config = dict(
    head_dim=32,
    vocab_size=1024,
    norm='layernorm',
    norm_eps=1e-06,
    attn_scale=0.177,
    bias='all',
    parallel_block=False,
    lr_mult_down=0.7,
    beta1=0.95,
    seq_len=256,
    doc_mask=True,
    steps=8587,
)
Each number is 128 + 24 x the weight over the matrix's rms, rounded and kept within 0 to 255. Layers, rows and columns count from 0. Numbers have three digits each.

# layer 4 MLP up, 256x64, rms 0.169, rows 148-254, columns 0-63
107170114151109151145131096111127090127122179117182150121147149130170128086142160119109175113121159128122085113109092069133137119123117135128142076121158147148133142073123117098129125185091150
144122155118152131119107117127163104164163111128127122120149111115154180111108115169097122141118110124096157144148106128134182094156140126089127134120120137109097110110139135156133099137105105
147141154141143145159113101144132109128084136122119161139130157104117138123080099138100106096095114135161104128130103114137172140164124136156119138101131108088103141075117152158125153141137135
123118123150133130158123152108071130137114112129131113112130133119180151109093157126174145152106124102059162168121150142148156095120124137174129097130115128112138147141121104141093116145112130
097106096144172158145124137100127109129160152152143081095114120069134097119155157124141162076094131108162153140132107146098163148124097107150135133189176155121144135111122123151133095140142126
133092128146119113133106080129142143112087111148115149137137145100162136072134113137130148161118145118143164135183151120127132132112137105121144126119107147127139106167152123145076127132097111
188089121131130107135141134138153089129135148125112144102113130155144145146128132058099102140157135134124155146125159125133166155133134127091133128098137106125149112093126091174124146144120120
098143085133144138090145101147152106108135088106122105121144114119110126087119137092140122148132102106171149108146143154140119140150135130097186148169132117155150116141187099120115131108160148
129136078127136144121083137110148146123142125141146155101144123103140107140099137122138142108102101129136140166057135165150081163149125096102132111161128067132117137142127115117182086179165133
151119114117122131148125162093121129112138137138102123132133150153105123140094130115097126152116159077127117119151130112145108119113120141099160123140167119132104089116129167163122061170146172
139118104142160097113125138144096141117161130130145103075117150120139094113087134125093146128156151151153155107132155137110137114121117120157151145102144111107130171128104105127064150133126155
158141121150134126121117129109116124135101122130136131138113111153119139170101152138136093135126108103064170156099153100156098112127201142150137168130087125157126160161076111135101118119128126
142091117137163124133109108102175096122099133104122144136142126155138128140147139118141124083120143115131186128081152116164094114169120173127073121158106134130124136125118103107142123144150142
154107129104103134184087103113133117098137105104118143115103127114126122121122135143074185145149114185118160145161102080144137169098133099159111145133102162124106156147158110101103169155180095
150071157147134138155100090101157112124137151144117097110179124108131113102129119083098151149093161102120140136099072153127141148121131136136163135137132140107130158141149133151077163125152091
141103105144142120162117114109131136149143134117107108108131145136096132118148174156166154131125128112119107112130120133145122097103068132124155138133151167143145165089133066107115153165126118
153097124152178145184144100140168100153101160147100118127078122110091093116141131110165133116122076136107151121109121092170132162131147124101142117134086133146123147077110103109095168141150158
153140103111134076131106149121171081129140116151143137143071186156100166130139124131087114120092119133145104128126138101126124136100147093124156132101142124181104159108108124135124162160138109
116162072118118153147139112115099145099095144116148154126123123118129139125096118141146124141126123142155103105149134111145094098127135149118156159130125121133126117183159111148112154130094134
111114112153163126126104094132125138107144123113133095109119145156137135110102166139151177091152131167109123088117131097118176113121115134144150138152130149120135197151086100123113124139140116
145128123142122182116100131108106162116097163070126152131104105144147157153107170140141105082113089119120139102138159141133132121119118091142171105146147107144092103131161110148140129133148153
131154100113120095159139096105110106122161157141139152111147131140114117128128104111171119149139136130180169118107123158102123082089133139104153099160155082139123136099140130098127135110147167
180108120149139142123143099058139107128180130147147155169159119065134119110094132122111133113154098169123126126096143124160166149157142138161129128168132100115113103163112118119131083090121124
143092095141124143148079147119121133146118166166111083105112114117088113129136131092137112174124112146126133116095109155164130126118144134140109120164170117164138122162176084122097142123122164
147152126088094112171093112139110150134129129094131159108110143109134176185128134087157152144130102175129127153079106165117130100106119114152102170168113132136103120121098114171123124139137102
112131143148100145118131100135145116118118110167153111172129170130146108118076129138151131146124119161137104150099128139132113103165129093119115094125159127117115132105120111153139139141114123
115141132125141138092149109130145129111099104079110163130127152129137159161144134112117107126090173127110132104085131087114131127118164184093159122118146148162124114113165123154150095161121128
119146145085155118116134126141115131091133138137154112108096096154121145114094095091124145135128116128119125136140102173134169094146129142152155175129130134132124142117144148135145155106133115
074126107163143115148118082114101156162143151106098099124162118099135129146129097170118153135108114125140157076158126124123133095154116153138112188153167087129110106119165099077126150107142169
108094106166127142119128128110121107141117134160126167133147103150166122124117127115112126134129098141141084125169127117130132104174150126139154103132116131096145174129106111122076105134117152
155134167096165134132152141112112135099120135116091133166127142116127206148110115129129110113131154115142139133145145099135109134128158122102165125144111123108109084118089107139105145182147091
164141141072103109102126109111113084137099110147093110188097149132110139118102114113154125154180123136128130122156124135132134096133145135121164158138109147134119124140118124115079161147133101
138139115140115109146139130130115122104142091075139123119178146125109144156115142139153144119127090127148122130146102109130098135160133143122121087118136133150176141097144111108089132179130093
104117114131105139161102106114147153135095136125160125100088109126152095106180134159165137126098114131155159126120156140153147099144093158134099144136112156132128105060118092150131147131141178
160137138152103114111135101102109113106126110091159185147094160153111103123142079161130134126093099158125135135122155133108146082167132153099105160131128156128141117109171151141133130118154117
126140096143136157124109106137126125100144115106145176128173106119164115088103128096141177126099105154117172157162124127128167141115150166139107171143110167136109070094132124163136142085120110
121167152107108138143109118130153166118151133081108148146147148130112171123119110141167120138112077143081118141132112119131141148138142173126118127120135116155097128134124157115150142123118125
159171109134105138140133093158095089141139154118115108164152160084140131113129127118108129134131124131147138143113121132151111097165123098132115188093168170146103121107101152090128070149141103
123158106129146166137112121116110151113120140133145111117136117127140081103145103131100146081185108156159100153115092135095147153125128135119127158120166163132114139125119158126121077155110116
125153115129133082192128109096164107108134170099115119126103120118139109131154164131139135097164129097133135120126094094144114132158136098118142102154145117124134054147168130101165141158196148
122173098122138113090130152125117088094098153124127120094114111139150150127107163117142140124136127140157125126182118099140154155115152088123168154117114167111117094102156126127112121167116096
161211113101083145132119144135149100129110160128134135110137157134102161128103139121114133105144099127096119120147162123116112116159105124127163148143168119099101087085138156099111132126146122
157095099107132127100135141125130180123132155103145122117171122158134154118106160118148154124113130154112146153136133091153130131136139137063119134109103149107094127081142119087113135156122130
130148161144139145148133151089110135126126141187147133110130124123117143104127105103122135136122104135131095116153157123116161143138119095132202125146124112115152119152116119131111103131124110
168080123120148071140143141156142160076111110093138128110109133105087117132094099132162148124152121191126103136130135177183152110143116080125145130123167116152118164099131084099135145134125140
117147117146142096117090124130145135110175123118140113094165133119107123137111109132151142129093106132119166113101119101172132129137092177131123173149109129157148121127157115137131105139090132
146140142138124188122150108120144118129141151116156145149122129128132134115088097115133117154116119088133156134103118147141154120130130122118108104111135132125099105102129095143171147154165077
140132149127158189138088118126100156108118152132130146138113141122131129087097136162141136120159142141149144170123114126133155120143137098107122106140083156110095096124125139122165148079089160
154120104095145112130119173095134135180143172116106108144144146096106160130129111097141117167104105117145147114154085138109125119125140142108144102164159144180056138151135122098128139130155141
132131116082100130132125126137132154090124110122162138091123097142132088117079175121133124112103145148169144155099116110111135139149142159166126131135124120185135140126156117145128129141119156
123124146146138146127114157140138079107132126142112134115132107138139137159125146099165123131116114093144143134131082137096089148121139143119142146134106168125092103111120088131107144156113169
154153121165126122074148157135116150127104090125152155107156121099141096154100169154112125172138116134155136184148132142107092129104152100118124112137155157123111065176140100076116103131134139
138139179100158127082108129150111092085153102120088139166137120115141123113081099121144128170132089129161132130150133141126121140137132118136110170155135146143116118161121112130149171132123123
120122139137149161149118103139122111133112163126125116107074133126120105135113167092144149070109105120135111148135132124143091105155143079142174136173135117102125174130157118109127105170152139
155139185115092137163109102092143171119162134099106094134128146136126154130108123143106163170094097119129174116121108109120107117147101156120113152169120140120127112113129125151090106130104152
116127135127124103154102131113134155130100112168063131178111135122151077121119112128120149097156111149131143100143108080169156102134154164139130130084169130126087101125118116152143132129165135
153116096117161137163113130113140127115134115164120147135124144174108154130100135115133103125150175099136126154113058132140137142138119121140144134120124116120130106077172131151115139148110066
170124174160121134098128132121131086108153117105170121119139109086163145098127138076114135121083138132145162184137124155129169140101125101071104155068159128183099149146140119096086138149136124
110150137150144095180147108083111118064132120145133133167178143138138122168100094123102069106089101078176161158111120181105125123115182107148188194140119090159136173140093102056115121180122144
132086109140156153167112093094173098141158124146125136101136117131102127154124166074127130107139152093040106164161147126149120068095116137133137118146099148153140125107132094119129158149137133
103149121154144180146156115098166108117130125112119094132167151138145134101172139121140136096125100092131126133088119125128121130099113122105136160172140137143081130134073151108096152151148127
101156157120146108100107115117088135153141139081120115105113173139125161137161072149136102134088128155159149128128143114086129075173098127134144149123124141169169115107159144075154136083163162
130119113138173095123140127129129113157122133134203110140119098114140134118161146175138125100101139100117132144125149135129132099155125111135133117147179111129139111114110092134130102140118172
143135147091161141151137153133081146097148101081129105117141177097118138093107133111090141099117155173118160116114137152122120155116113131111149126122168087170138083093140114158146157141114115
134116115114132176095097128087171151158125132150143085114134115120117111121109137131105125114146074138073150165142125128115169126154107132074130148151172112068122082081163161152127128158164115
152090100118163132137092155102186126148133084163106123128126177147130121098116085112129131100102119144160070099121127120148138162140121135110142104131132142182082118172102098144118153119155118
164159078119119150127138139133126132162121134108123140168103153117145123157165101095156140076130152138112123115102152154116115098124152099123097127186152099159130095135107052100097096142155099
115158113128112124178074125103130126115157106115108176142119155153148094155132134188111122117123128121149104090116120170094159092129142116122124082136121146162120147144112093155088142143123130
145105148116081135101093104090125124116148158178189157150156131137147074116136158106140128145090146109128130118103159128136140097123173151124131128193148123100153105154108109104117140119087128
141150109138130131157127149113127124121085133132153105118123122137111104102122142132159140137125193190109149151097128102090112148118114152125102149148161124131128127084142080120069108194181119
064115173154146137143107072114163102142142148134143163145074142183150137114124121132120180108099119130092128141118102163115129122153127167104132092120131111102132123104104099119161123125125172
079132096109166150144148102102148067132116119111137117141129160133159081144145134113097133158128153130105112142126166099122152109138140130130108133097153140098111140121089120165139137164153135
157138067146117126151120108099124069136124123165119147113178145111150147125127121172203113129119113099141138155118161104107135123134093117147150145169106085115108110132117140113111129154146195
118147128120155135181108165090127081130118112127124115073096113125175151103098140150116123140114152095118077139134132134161176078140111131196140139127137129099177121106154108112142164138137130
121120117145084150170101154113172054085113148091131130128110129112094086148151103092108152167134088131116148165144138176149108136116128127129098104103128132121145150139111109140138148160150177
112124103167158139148113143143166120154119132106126104118151139094130094135128088091135105144072117145133141165171124122104112086121137121172120106140123159143063155148143105123111105139168156
092132082130159119131135125101164135110146143147119137110146121100150137158126160142084162116126141117149141117086106119159121150101124096127157107137107131111119143102129125125129107142139111
092108130162153162143108121126134106134130116114164129102098149094103132067137140146124107105102139109132166167159102155151123181195091138105145141132115161184126150095148124142171107121107128
141133138139144094156141110156142127101098135131112135116133111135137122096109132079146133139091140144073093093174106157133133115148129193124154132162137122152114162124123089136149124139112160
115143120128112112149131126106090092140121142170142144151083143097098140118154162125131109121128122109169129202119128136153137114118151129140128093148103116109107133089108130093099122148151117
140098125128165125108101118143117132146169104147150115154095084149150088134105044155064125091161115141157150127136152140109124125143119146142141128148153099164122129174160072133113137118145171
072105085133112117135114159122100133119107201111096150091178124132135096117101101139058117129149145149061159128122156187138132127138171155122139145122112147150131153156123121142137137113085149
098100122107129089137158132130144121094146128132128155126101163105149135156144115089123071145170140157100130107122120140158103114166104140089132148202147132128085158131144125118106179129118121
174093108115127141142158139105133102128102123153105164058147129106124154183110120116136137136108104179112116129128114133124110129146162138104139107093152150115110115135121117134115117136154152
139141121163127139134095094134134102127143159113108080110108126131121108109135089142114153122111144137139139101131132170094142106136147142133133141135151145158172123119130077102170075149143147
092134125168184147074130112122103115120102154080156129083115084117150114138106177138143090131141134165148166153103091115155128127136074118106100114146168137153116178139185121123121134119164135
111123136179139103141122152116122145118095091117132178144116138124117160132121157101115113125139092096157142165100135105119153132139111175131129102127139120123144134120095119132116148107132102
128122113103117138162144126146136124125129105097155132165150152143155083107142104125084114166137131203088131127102149151128121106131086137148154149120147120119148140119134107085125132135111142
074150120164107166141108134137135125152175151109139137122128119140126129138097153160135099102122142117177136113084112121124148107144118134131130127134098083176156104118099114118112110150136125
128115098109126106172137083153116125106133110092133159117114182090124143124081134105150118149118121130107126133123153195110117121129121113090116118162126138110147131102098103214114128182155138
125098086156154092162134107102116165115108117145155152096148168133125129089160120140151137127125098095124158134160123087125142105169136148171155117136159122136115114155167143099167070153084095
141114125156093096173139116135138120113122097117092130132166178147082152103110148135168130072153072139129133176140119125132083112148164161089132119117111157124146104100119145137143119138130130
097147166169127123125135147144154150092142133110150141142100117142147134109154156104119151108080090171108131126158133126128145122134163125114123131115133085120119089157091103129095113136145140
122138117108104153117140101095106139094117178134124135111169161150073121145112124123116092130116100151167126095137129109116146093140101120161139167125174112144130163121109141119099131155153150
088127151155138124174125112131130124110099171135117117119152123123111094120104109141094098088135125173129109167141150101090070183102102154083134176164146120148125126108089137150148157136091100
120124162132109105110140116132131097130141151174166149103130126108129122151120100114124117125123081134111160150175084129127099157138149108125139160114145138134087120112118159110118118154089130
135040130116137115120156124128128128080114139105127119156112151151120093110110122162080125117113146162161139141126106159129110133162149144122165128123116145090145094183149153136132154165115153
106159099139148086118152126090173129106077141128118142098140110130142157133117160126160117142157104129168142099083173126159147152142161098154126134159113127110109105116130081146120110111130138
182106190119144145179144155110158161096165133121137126097147139075117117089109137116089163103096130141148138095118097103153160096184111144096121127134133124119112131109098085144136148120146164
122165118153131159126107128131127122114152163144131154100079106112097140122138170135138141139129179135127148148142073142127161161139113113117141106100119132132103123138136130103056119095174111
111087128094129126130150115124117109153116121173104054120115151157145097120097152141119110113140117158126127132114120104172136145088135140119158135148172165102111110121146110100167128172162157
088126104096095156107115125113151119122139127142100136117155138161125127155147127105104135156124116136149150177156162141130131130086144108085105151114153127134103150122108123066126130138165120
120136127100162136102134099098186127118108116130126108115119156161090131119089127165134120118129169177144142162114139091110140151092097126119105157144154110151158067089126160140116111142126151
042153097138140169082112168121135114112082113101141156110104145130132155129099125157147156115118164143094123167156144140098122104115124154147105155150113159123087116157130116100118137170142146
109141150135133122173098124158131127086119108123147146105106124195127118115158154098134097118126157114134122112152115134169135094150125097147152179110126120117162110123155109105120113126134089
128143145128136148166138111120135144129121133124133196131184123099136158099081130073091142152124100118104102135143089173128104106147149125120180116092109128102097132123100131158142090157156123
117089123085121145150104120128129119132130112178148092078132132154113112091111131128126159096157124174153184116107110089137110142092175085151153152138155112144140102098121114131123157124149114
# layer 4 MLP down (transposed), 256x64, rms 0.0574, rows 148-254, columns 0-63
135078177144064146156151097137164180152107152135132131135147162164142206141138148136148113134132074109114133145139153088138108145119099115125141101096153113118103118121139150108067100131108041
121145120109173170151117132130124106095103109176166149147061147122165124138142079122129101125145138127174117160148128154095109106107103113143100140127131121115116120135153125137130132086147117
108122113129120133144123124102097128110138130099117162100120118147088157089139105107108145113117084136145095161126166189152118123101133148137131138157128141126150163133148111100163137113118137
139118134090073141114131159102126118113137154138116169139112110165078129150166120135121101136095171159138114096104127168129144112130166112168171140147116103148102142133120133132123151114120103
169124124133192099113098136166085171134139134131119127112129114154133145150137112121103100154119125140121148132149117127129081109121116137078112155089132121162109158114146109119129169105158114
165131130113150131161108116109133097157113140132121115151128115081166080104131111118098128101175126126147094149134137154105148100136129097126119130141136147149140099165114139090157131125128146
100143131158102133125144149119131115097141127131107171133151113079160134096161127154123111148152095120137087105153171132109146114145129145126144131098128114115098117142114108082143130101170136
116143156147130123068129109116167145099140125166171115107123117138124117127170132176098148135137174137121117141080125143126119144093126189101098110145138141102117130114113136101134105105120110
139122135114145134157112114148088134122121107121141092109137167152108106168156108156120148147135141078140140138131106108105185140137128093166107160129126092103184110113153142119129121146129083
137137122085102129119147121174127130125089112163151122076166132133137130137105094125111114120155121116124099169125136158070143101116112196164124161120128124099128153118146126110124173124105148
107169116085144163110163117093143112154086133131144120116109114127081181142177160125127099116101099129098152138131121148132129115100140138113115114136132130144125140091168122152179123121151088
142144148136127118132178141148110121154109175137040138105128103107132150110121107127101126108114106093156104141144097125132162118128116107158137113112162127131164115163142126083112152135156118
150046120146149153114135141123118120125121148127111113141100107108146126127153153175103122118077139142135151105124126102159118113155115139135137091174163105134116117140154131126127097089128146
153119132121140103133108163159134194167098099108119108138129144137143138131077098163134116122144168070152123119104145135105167071113115176107133139075148082107165110127151141164142147122091134
096159122100122125189162141163100164095106101106103128141127125160140124134107089149128152102123090144152137151138174089126116106106157120159132107113086155148120133136115093147171135140111122
131158151127158103155147080109137099141154140110154163203133149092151121133150124114114079119120105140152132059091146116132109154106134116163106119111124119115133165117107154114086152117147150
076122139145169141104147105141134136119155156112141147105138122113130149109099147111086146087149126160156124110159080157084159137141119142180123067120121144116081145127131162109105118105115148
157166169081135129101092125143105104116155110137113122164099135124110106134155114109150128136129135155127107177178114092142156127122155099102121107131143113147108166139120109071164169112148086
135101098103146113164110135131161160094118131181118094141139114132163130103127120108119148128141151121128115136097163118092147116163119170137136125107145123120152138114095138110125098143162118
147127114096147156086119142127134075132112136102170148147181092123113124150095130123119125103123142111122140144116114163132104119148168115112101120133126118122118151072128149157136159117192157
110162145157150112144154093146102116146117132168157087130126116079154110110142132132089131133112140160147123151112088125106117151105116133171117110128075098121124143147144134134125135122099149
132114143144110106154134163155189148095140124111118109101118100140151122097147157126112178094162124112114106175139104121141114141135109162096140090123129146119163091165113133125139103116095136
085176145116116136093143144146137179084111133116125150076092137101118184145098136152141131149155150145185165112136147079106119118121094114127128116121117122143140106080174110103096156164128136
124084157104103163108112169134143161133140096117136114116139142138141154114117087113095167171128145162103170126130090160142146153098123090146137119149095112090124095172114114167151143091072118
126084124180099129081192123124136098121150107123118159174170130143108140135127124159093121111168112144088117117114111099162117090137144148124155109140124132122117143172097121115129109143088148
137129153145112120103171138086153107144126150162137105087083146130108091138114126156120114113125114119134156093166111116138152125131135162127119143133113135122145124118117186118138140148126117
110149142108177126150130103132106140127113149125107124137105146118155142142125073105096112114153125107152146147146116145115093138148128115142106139169135140126163100128128170108141113097118098
132107116123097073129136120157144132170143142105148133122122140134134139137184143162158110132095082092132143115107161091133133145111128137110119138134140107125110130115131158132102114136130113
173119103095112140102120133161132162122086133150176141102079115105132095134109130154173127144166108151152107107110163098141118085131112108124176144152132180078165125138109115072151136139142099
072126093098149159125135153109134149120108122095125113132159136141141126153144138172154093133129127129134139157138156132086137139115107144134116080116114096140146124143139095122184114108096128
099139122110076137136136148132135130096102093130121133119084160118155133107142094119093107145146114157103151122110139139152140127147130157157100123079163128119159176104174147123131124152116122
086120113152127154119105135098137127161104050145109131124108116111140128100124142138129110139124124169133148140131115128138111130128080157120138099123144163144139174098106165151149154136130134
175126134129138097127111155094124115145122098106153111168168140109163118103145107122115130114149139136135116116119149173110122116122103152117120101169146141112141117136101097109119137130116130
127135153077088120114166119104111104098111087128169167104142112116169124116120123084121123121126169119141081138149168157097139124135127171171136131116135107112182131118164112116129132129135156
148159135103100171129170154142142116112156093141090128102125092144121122101159142127131115128136167112081130142123147157144135145127135123138114163100087122120119116159091158091109146116089131
156139106175167130085146131153151163157110108140063122102140134089158128095126117168136104181139119132122156092105159113127127107135096116102116128146084139143133115166089135141140117155077140
146123082105119181120151136102113121090167133114128125137168127116090132132087167128099100108089113133117110155176139113111170159130143143097150159131124133154143091149090132153120122155120099
160163124118092116106138159079110098126136123122151114118130121133090110143124137101168142106133135129150128139078128147144113125111119114092120130187108090111175147126186158135137127145139080
151156145102102116119151136141132103164121125141119197121123129121112133150115129135089109151131159123086113120156167116130117081148152117097121132125105089140125132086132109125148126122150146
106102128164142042106136145151135133113100102150107145178172102058120129137104141123103115139114096136120156068155103086131121133188152145112140147109145094175116158127183149155124120147133148
123138124165126117167083131137128139122127112122136153155112118132083116144185117131136118127117118113103169107148121114118110133076135146101053137131123087150129160171129142134146131122146141
108081137129157084110148100152095138106141153105117100129135084146137118122118118146115166154106109150155125148136119120120152176127161104120123157173126138122111116158062140144131138136125121
159074136113164097148116138139174127139102105127125135115135118115126131131098138130127131159136157149091107126108110134087126098122144139140116114151115074116168125147180113177148118148113128
117107131127101153127146117122127130136120135096139138095087132104120125117128146156143120139131140121105143114105128181153130102111173170112102152097137136097139163111108170119128121127132155
151119145163110130086088115100130120130139135081168103142130093094158094153169133142123116057170156119124151143136163177132164096136153091129119117097136091101139130143126110168136146082141142
104122125138124126148148140130139163103108124109089148141139151153127135131146106094149104139154110085139143137156157143154121120091133127121141142090112104129162114187133134073107114082124162
153108116123161130141125127152127152097110158154143104121110141131138141135129150082140117111130079138156125102101135129139119149128143135153128184160138112103103127096094149114154092100135128
136136086133157127120151114122135079119153178109093104159140096109132118140169097094101121141114131138083162103123131132147132120119153146133165137137152155088125135151102124123115144152169114
148085184147110139164137117096122135126081137126094134165162120129132118100169107150132142153097082089102113135114144079144101153129158111119151124079085143124159138112082166152117125127157157
137131137113175136121151144109173121131087137153131139114117128115112143134100099103115104156152112096141102092112139150156118140144140119127120142110093141130130154148113099140130140123154132
136158138128127146165145108159110129095144146137178089135096104099128121139123138153135135117133169112092069123141171120086155142072165112154138151145143114145090133116112140119096124115124105
091159132121137126115149175140117127125127123072161093135129143174140097116148120123142171101130095142106152099143136131107154141145144142147140115178110137082119058155106140128115144103129157
175098112089086135168152084159164133115153110119143138169163138133149127167148142101127112102128120124108102123132153110130153144124142094097114113139123117153111115169126145095126115112115095
128117137110124119155151140169106200105112152116156104103158070107132156102099126142103127173127106123131135221149087138084094158128123101156122073135089119133108123117127094135147165152126163
121154091157129121151135151107109098096110141157150150110129104133150150158139145097130113149127149104151110146139144110150129102130125134086105164118130130140182092099107095113149130126113121
144139156154133133110180139097084136123114134166134115126131085126129118131133094198138138168121151116125129137129143139097080122140117125136102149133160065160131114089148104113139113113129102
136153132107148120122174119103115139158114120169136121155126098157123106123154127135161152113156108142104107133100058089121169166110120108152141098146133124160118112152116116083114165120126111
122110122155138111138095159139140140197126101132165125107072155135149099128161127121131137120145072161095128093111088132141151141130098152143113088130117161114110099078174128134153122123167137
160155175104101106079169123153131168102191152113105151115134080176143079112121090143092131137061143095192081197101180155175086116131161114058202136091152078132114151190045137126200097145084096
162126128200112154138129119149115132104135185131164108157089113138120094159101175117090108147111098144146150098136092152115166129136138104128159105116084159139082143106123127126088051142171102
151150159114136131137133144148083080104146116148160127106153102127122074149146139082089121149091130151082113108151144091142136094138126174132147114105135131117128157098143125125150129122129154
121103148181120133132089144118123152106142138115169114085098146151130127142123157139111173085093152115107150110119133116147133130110118106145172137150165136111123148120128108114117116152132071
116077098156156130119169123161117144113138113141147136127155132119079131139144086128127115126113108156111091145136140118104116115174125128118116128113105138173139152127128115146170100148114135
116105127107141128112101076144097175171117116161122131178138120117131113146088122173126109169096113111143087168150140088148105108177134131137129103100106144134160165110136134118156135105136152
143117130107117138138086132170132112167133125167071139152079152120168155112136160106134100096119158130159084088144115143154100080105135096139087151189105124182151154138100086135142096137120132
056117139103099167154141123157116105120121133166168146120111128117123068084144138121148150121116124151180119143141107103089138192116151096158126084113173159137112124102190109161124094164138074
132163140161154094147135065126090149144148113122112094149108116110143138131142169103111156118124139119169128130141084133103143171185085131172116114124110108121141095138094151137155118125110125
142128173072166084116100105138136135148089126162124139123121157138085141127110175127132087090127161135127107150142128122088136134160120117142130132101126155134129106161127109158166124141090099
118098150130158155139159108156131160164092153124130123128119124118155131084108129142130144122115116155106145122105096135142109135141072067148124110110110134170129174100114122114129131146128159
129127152127100157094114138182161113106143118130187152145104116159120106167128163092155081134122124114133132127102108099130169108079131149031098177119111185082127147131094141148144129110151129
139136119150109151145092122087084128115104139154106139091174146098158124124157126162176166110120124155112100090096187104169167170104163109100155076096101148102114095128162133148146154124108105
128128131110101172176171123133101132108122152138129131137143127110129131122135131158136100164132116136080104141162113131152108126127094117115152096129116101090151154094140154127110111172162118
120150174160152138162117154141124160104107101064107148128084161091121125108099121118098146135112117122102145120154090148131123107118125143123134089099110114157166150163133121106164143109144151
206134148156138100112165179157111080107134136132110124128143130097073180087164111116138081121160099159121122148189129112089156208106131114142171152104132155111109131100103138093099119123102080
117120093112153096163147106103143142134098147134131174070126120106086133105136156126165058129125143130164114132117134092111106111093085183154163155123121109140137178091146139171116100183175119
151136132104119080134141121101058117141090148132120151115115138123109176112105146121177093129146158122130151107115120129135129133166137165132162128139072132174171121102138137118130140133099115
157092121117123132131131107115132152145105119146101139128121117135133101117161113142143138133156116119136094097147137148116157098142119126150129130092107110114125116187129140131156106130123140
105140121142121110048118128134142128115117135157118161144110109173100151111144187107128128082132155183114113103120161134130077134148134161102116140124143139102133130087084116148087175135165147
143118124104112131139127141090146117160121129121136155124110145096114117121094126115118126083173122135169168167136089121132111161137135100136163124129149114081138077123119172163108126113113165
132150167174150106102144165120147132115112114095120123153156154115154142114136115123110178154129096160139097100139130111098120161129117148127115110088110088109118104125133092138148132111135168
102170129114118134160143127075135102107121109129060091156094115155155093131131117152138159146170113121148173130109127113125178144145119103081122116121127161092176091148114148157084174097128121
127221150147172105135108098140139165180113104124122134140106132146128143130131116144154169116128140106134141124150085105101161160122122124135095093110139111071122094114185127075099107104128134
165173124109165151136142164111091150145118153132109146109143133122167118112117097098075167137103101106123093141154114125114126140161121096134156133130088135127155130149145092118124125152099127
097093122153137123111078144143118131107108126142119154169139113152151064115183133113148160113121104132138144109090126137148129109102117161138131128121138113110136157140123139122139163119078135
107135133112151115125139135173095138168093124134091106107128142122126139171129113093150156137139106161102099140150132126121112061122144177118122132154149144114118145147141155172091102102086090
140154146149101094190135110150119125126156103153102170132111149124135121120100093129110211084100128189166111124138147076119154146077102127115162111096166121088093104132130108147152114156123120
117106116118158113123117105123105087108111113162134105153106124117130127135121133096117108142136131137123086176112164135119145136110110197134117151172157134149113121106120160119154153091114164
120140119118122137158116131105108104148132160147103150083081098116092126127137162134134127158109120080123122157175087143162111157126112167151123114116144102130119146114145130125099156138153136
159125133099153141128115086090120149128138078136138138122138117149115089116157122135129162144152129176122118124121112114132108141159118136138143128156151150108123127127117121138144076097109149
108130153171114139075145162137123110133125151182107078095125106147107172162153121129133115164117170129130099126116114089138131143152098158120155166154106097103110112148150130081115083128128130
135101089103084120153145123124146097117133089129126152125095129159165138118084156091163113143181137127094144119140115137136134136149115157138147146157116121104097143128129133117080161123126180
141125095159103118098096167087125116145150133155137102130121129088131151142122148111105142164173127155134143161100145127116117122116116133145132117151144129116166092127141131167113115096091119
164162139117139120124114106120108127100136146144154105124165097112132164122103121113143073097119134126151107122145173168139132104131111120138124121137129142150112159096098137147119124112112143
103150153137147167119117137149101136122142117135110097057106146126149095116156115086126155153119108123164116112101137179120157133152111075125158107107141116132166138132109131139136135138155121
155135122106105118077106125144103153110154131124149124136115135101123115166113098168141113160091135128141148139094050160161181122157184100147125133109119134126148116131116106102147133060120190
145119136142145125124156117083132150140120104149123140100128079111164107124150095126149127145129109127113120119125137134129111129140129168128137151141139087101125153164096127125169118129147106
152199111143150120152122087113128124171146107132131125146097138106150122124148110098119126156123124163128119133110115122140108142144106122144114095157107136158094156131096102093165100122136118
102134097107102167135183126153149170128115145112117100137116126165175114150136145153156138137126104118157156097112142106101126109117177109148130105141134116123068159094113128141109106091113156
121183121123148111144172086100118101091145121084094154187115120121173146119165087104124123109132096133125128177135123139130083126139147139135132143106067162188125130121121112149149114124151113
145160147085093146109121126124113144132178109115125118139109144128134081133147087117152134130106102122167120157136158162126147117126117112143085162126143125127128144087148113112118144138094124
113107144144121100143140111135147130101162077141099140133133142133137152149161109129122141172122117100131116131181085146145117153194110119157125127112064132055155129167123170151112134124111061
135132154112116121142146139156142094111078168145111114182148148109128127108121117102148138118170092134099115121127166133146122109124125139113106131115099181124133130138136173131120086112095162
148147169128144073128131121123145155112084104124119142107137104106125152113179095117108100134141107125137128134145140126082130134138109091082174122142123107096143135122133152152161144169147185
123121119167135107158120105100144079114198130134129098154158087183190142129124110163151133123155132103110157151154134119134110179152162125108161096107117096126123097124054070110105162129106097
180117085089137095118153128115095136128143114183124133137160137116133163131153115127114167149147122136139128131135119121112097173156102177075152106149119180114129068148077088093134132087112156
116139189163111095104130129104104123152087077123152160074103162151141076107144107150119127113144165141125145126118166094134146121123132188122148162129136148128129107125156073148139129119123112
102136118122160137096151079178090138052113145123145156099139187101080109143136130123134145114128138132157114127155087089123134150158159100155135122104138168113138111169103134114133093148145126